Part of a small language model's weights: 141M tokens, 2917 steps.
Each number is 128 + 32 x the weight over its row's rms, rounded and kept within 0 to 255. Layers, rows and columns count from 0. Numbers have three digits each. The size before them is the row's rms in percent of the matrix's.

# up: layer 15 MLP up, 256x64, rms 0.33, rows 219-238, columns 0-63
# down: layer 15 MLP down (transposed), 256x64, rms 0.276, rows 219-238, columns 0-63
up219 103:190100134086123090098130102156139220102133162108144112106123153105130071157132149116141132181145147181115087102087124129112188053120175168091063143113083134143091092121152126149132127135089136
down219 101:111146133183089137141138162129173101085108165175074159158069130118141111130071145149109101084134070086115155115164102129136125176095066082124192153176171132178138108154098105167125119109137154
up220 101:117153093114094090133108129104137174105134090105153139154167141170150153135107132158109142127091069125060100134089084183074134113134156102119226172149194141133095071104119154157172108117134129
down220 108:170142126058124170158140127091104148151139135145101115122161098087089169148123078118125104110101110112160135144169115145161117107183117162123040095076077124101126187135127118114165113215151169
up221 100:105127107111119137104097108160173184168070117111097117119191084133150148121153160115098063118095084172118166096167130163118091162160165087169111101155090167099087123175105158067143168109116136
down221 102:112109111133149167117031161141154134096127102153052112080131133118107141110178120159121150085177095161125099072176172176097115157161135161140092078136151107162107101118145178080149129154158130
up222 091:135152153115151108153146076108109149119136190102152154127121118158120113076154098152158067126185163067164101189142101129126143095148106145152135125153175087061158153119143070176179076154106106
down222 095:107161144184106124131105139158135107146131088185127120129131145125116101157130157128084141021132135176089134058115189106112068130096173078147168119156094111160147107125108115151144181117179101
up223 111:073091103136125163199136121140099130142158164118150090107156109150126122116131144086140109091106087166120142073133103166095102148154173144173100160152169160167122083098152164166149173111138025
down223 119:133130103130160161149114131143124137158144103104045134112114124120140114161137160091139083116144123154079132052185065142100131133213112143135151156172093115142143182117061163160149115058133111
up224 100:138093187118114130118172096122170173143132099085100172080115142128184099156111119094101115131128197085098143133163111097178145129113140182088155160152137154112137100166131063084171138167170074
down224 101:099149090121164113100094181129037112111139127124132121220134084144100144127122120175139142132176093156159143121104181148053121106138086093171112133095157091150118126128178139163098122103105177
up225 095:101117088124087097137165061158155113146120166162155137115168157134145148099110136177120124167053081074125112102104062132203171144069126142054138108133120114147119140151140128092144101151131172
down225 090:127192102111129192193114211125150147141161045136149087110078122087163158119168094107101148072141150115086116162153177143086083140115123123129066115150121138118155103134123103139125110106150121
up226 093:178147103144161110141165138138116155138176072108134064163192171132120125115114148160129141158141097124112164123045145095115140061098176124097128157113118129181068161162084132092116087116154083
down226 105:114115173131087142144091116108115184127113189104164123169051081096109099185137152147120074121110119120142177193172108130156084193128081149122119100107166098112169118134094126085131172119109115
up227 101:084148104122134130159116156137147102151113093107201122088138108122164193186142133095217092152117119109145125107149135121114142143119110142127103145121103136105128177092010120080107091168158143
down227 107:134125111106090107075113170125177108113120142147109145149109172149165124115149130098137102108202123103149162016125148178212156129140095166158157099094150081118139131118126094135137091106085164
up228 131:127108148152156095085137103085140057173106129112201100140121170153162111139116147128145139087106140193167156144154135083102088154090151107108115157109121131126141187083118078130221110104109163
down228 126:132108109161185090157127089094137048124123172037103146156137119140147150143146137127173122163159166083175094138165159135104103118144124089112097139115162127184149124056136126080175147100102103
up229 101:086144173135151087138090105099139110086179126137141090078137152133140166124111074165100102102099137089136138180136026157154099154187139155188111128176112169124081111133138132102101090160104136
down229 098:139110150219146121106106110124112114114158115114096133129029139138116115092082132150138141109155107117190170126159091171132091069157159164155167089123128146217168090108123133098105130144119145
up230 071:120093109158105164104098146138119084106102096103145106165100148124136161145116151140123090102177080097140144136188081202225103104183145169120149113120187117146126107138163107082105150131071149
down230 095:167136120088168138155163099136121161161177177130096137088193130137130080077115102125169172144087215150149111131098149079068113151097118136121098163137082121061127119123109137136163124141171088
up231 100:150123106119147077155139106097091096125096166115117144167191087127133116211112183180134152163126132102143094159119111066121194122073093127169109090115062134096106144110151155081134139106152096
down231 101:153142107185126129201141154102147159147133104124138153175093114185079121189155084141091101109095104104160159173137067154092108147133092099165097099119169094112149067179084097110121143141101107
up232 099:106127096121144164179116103122156045126180108126151115183096078108131156093186104119136137143136128133116121159088122210127179107115102139130132163192099108195115115074144157064131131138135154
down232 095:120144095149108107110127182151111096159139085149113119079124109140039176106147152163094134046177172059082088130149131148101169100111122129154133124125173148119164139109111189146156159119125173
up233 097:047193137105132104098118092144165119149160133151127121124104086159104106128139107090124098184140182200149061166124153121194158142088175147123125155064103128108117096121121157167129101163145140
down233 083:161100137181155121136109081055128136136156136133163116110075122097137125128164120132121125082096169071153079148127156159117188182107068173097141121133128169122208159099156120141101133138147059
up234 103:134124185132114114117143129142123110098181123110124139112095146169163092091109099134059152147147164221184110137106123120100087145103101175138088116175068119089082134117124120181126129076123197
down234 095:121118108142110133187089055105144170092090144133116135202099143109171148134129189160140150117123107065164138140129087137138161129155130134075141079159126135121099134089095127059137140219138106
up235 095:107117181106207092157110152203098131129133159161096120174155111170135210099143113106107058142110156151148139148118186144090148128091122086096101084154123133069132120103136109095139138155110096
down235 090:077183110128149101105117117146117080163082163147130097105093170140156099080097139142131128124152109120123112152138063163158102097140130156149114066070173139199108096188144143125079175131174170
up236 099:074113132159176107134130132193084124191112103094143138140127124077157105191157051147133067140095126113126127185080132125147129158140163140153125171130066079121104058090115145112146115136129146
down236 091:132080090125139139124117075091119108081063053184152154107093156119170141102133175115118108167118166170105171141128136164118087124102159196070148124132118093115177149103181096106131167153137128
up237 092:140124155099115115121109176109126110130141137191191070120050128120154135142111095118081154140142155155089105140101127096118163093086162208166110086174169089166166093122134139141116194145089139
down237 109:088097119124196122151100131151136109088178123126102144170137209176085125161128131116156139151112049122221108125098086116124088097169104149089121183132127162130141118108124117125141100180110092
up238 099:172183106095155134155086202171093112121140142117146080101129157131193129097124139118118154096101084085194105146111181105120130127158144146182176168090166139114080137083107139121132101165098175
down238 093:110139112127082118119164103074128144169131166194148130082091089153161110114108129156153107102099125106139155178115100116115134184065123193152073142173089133182133123103141186122080128179128076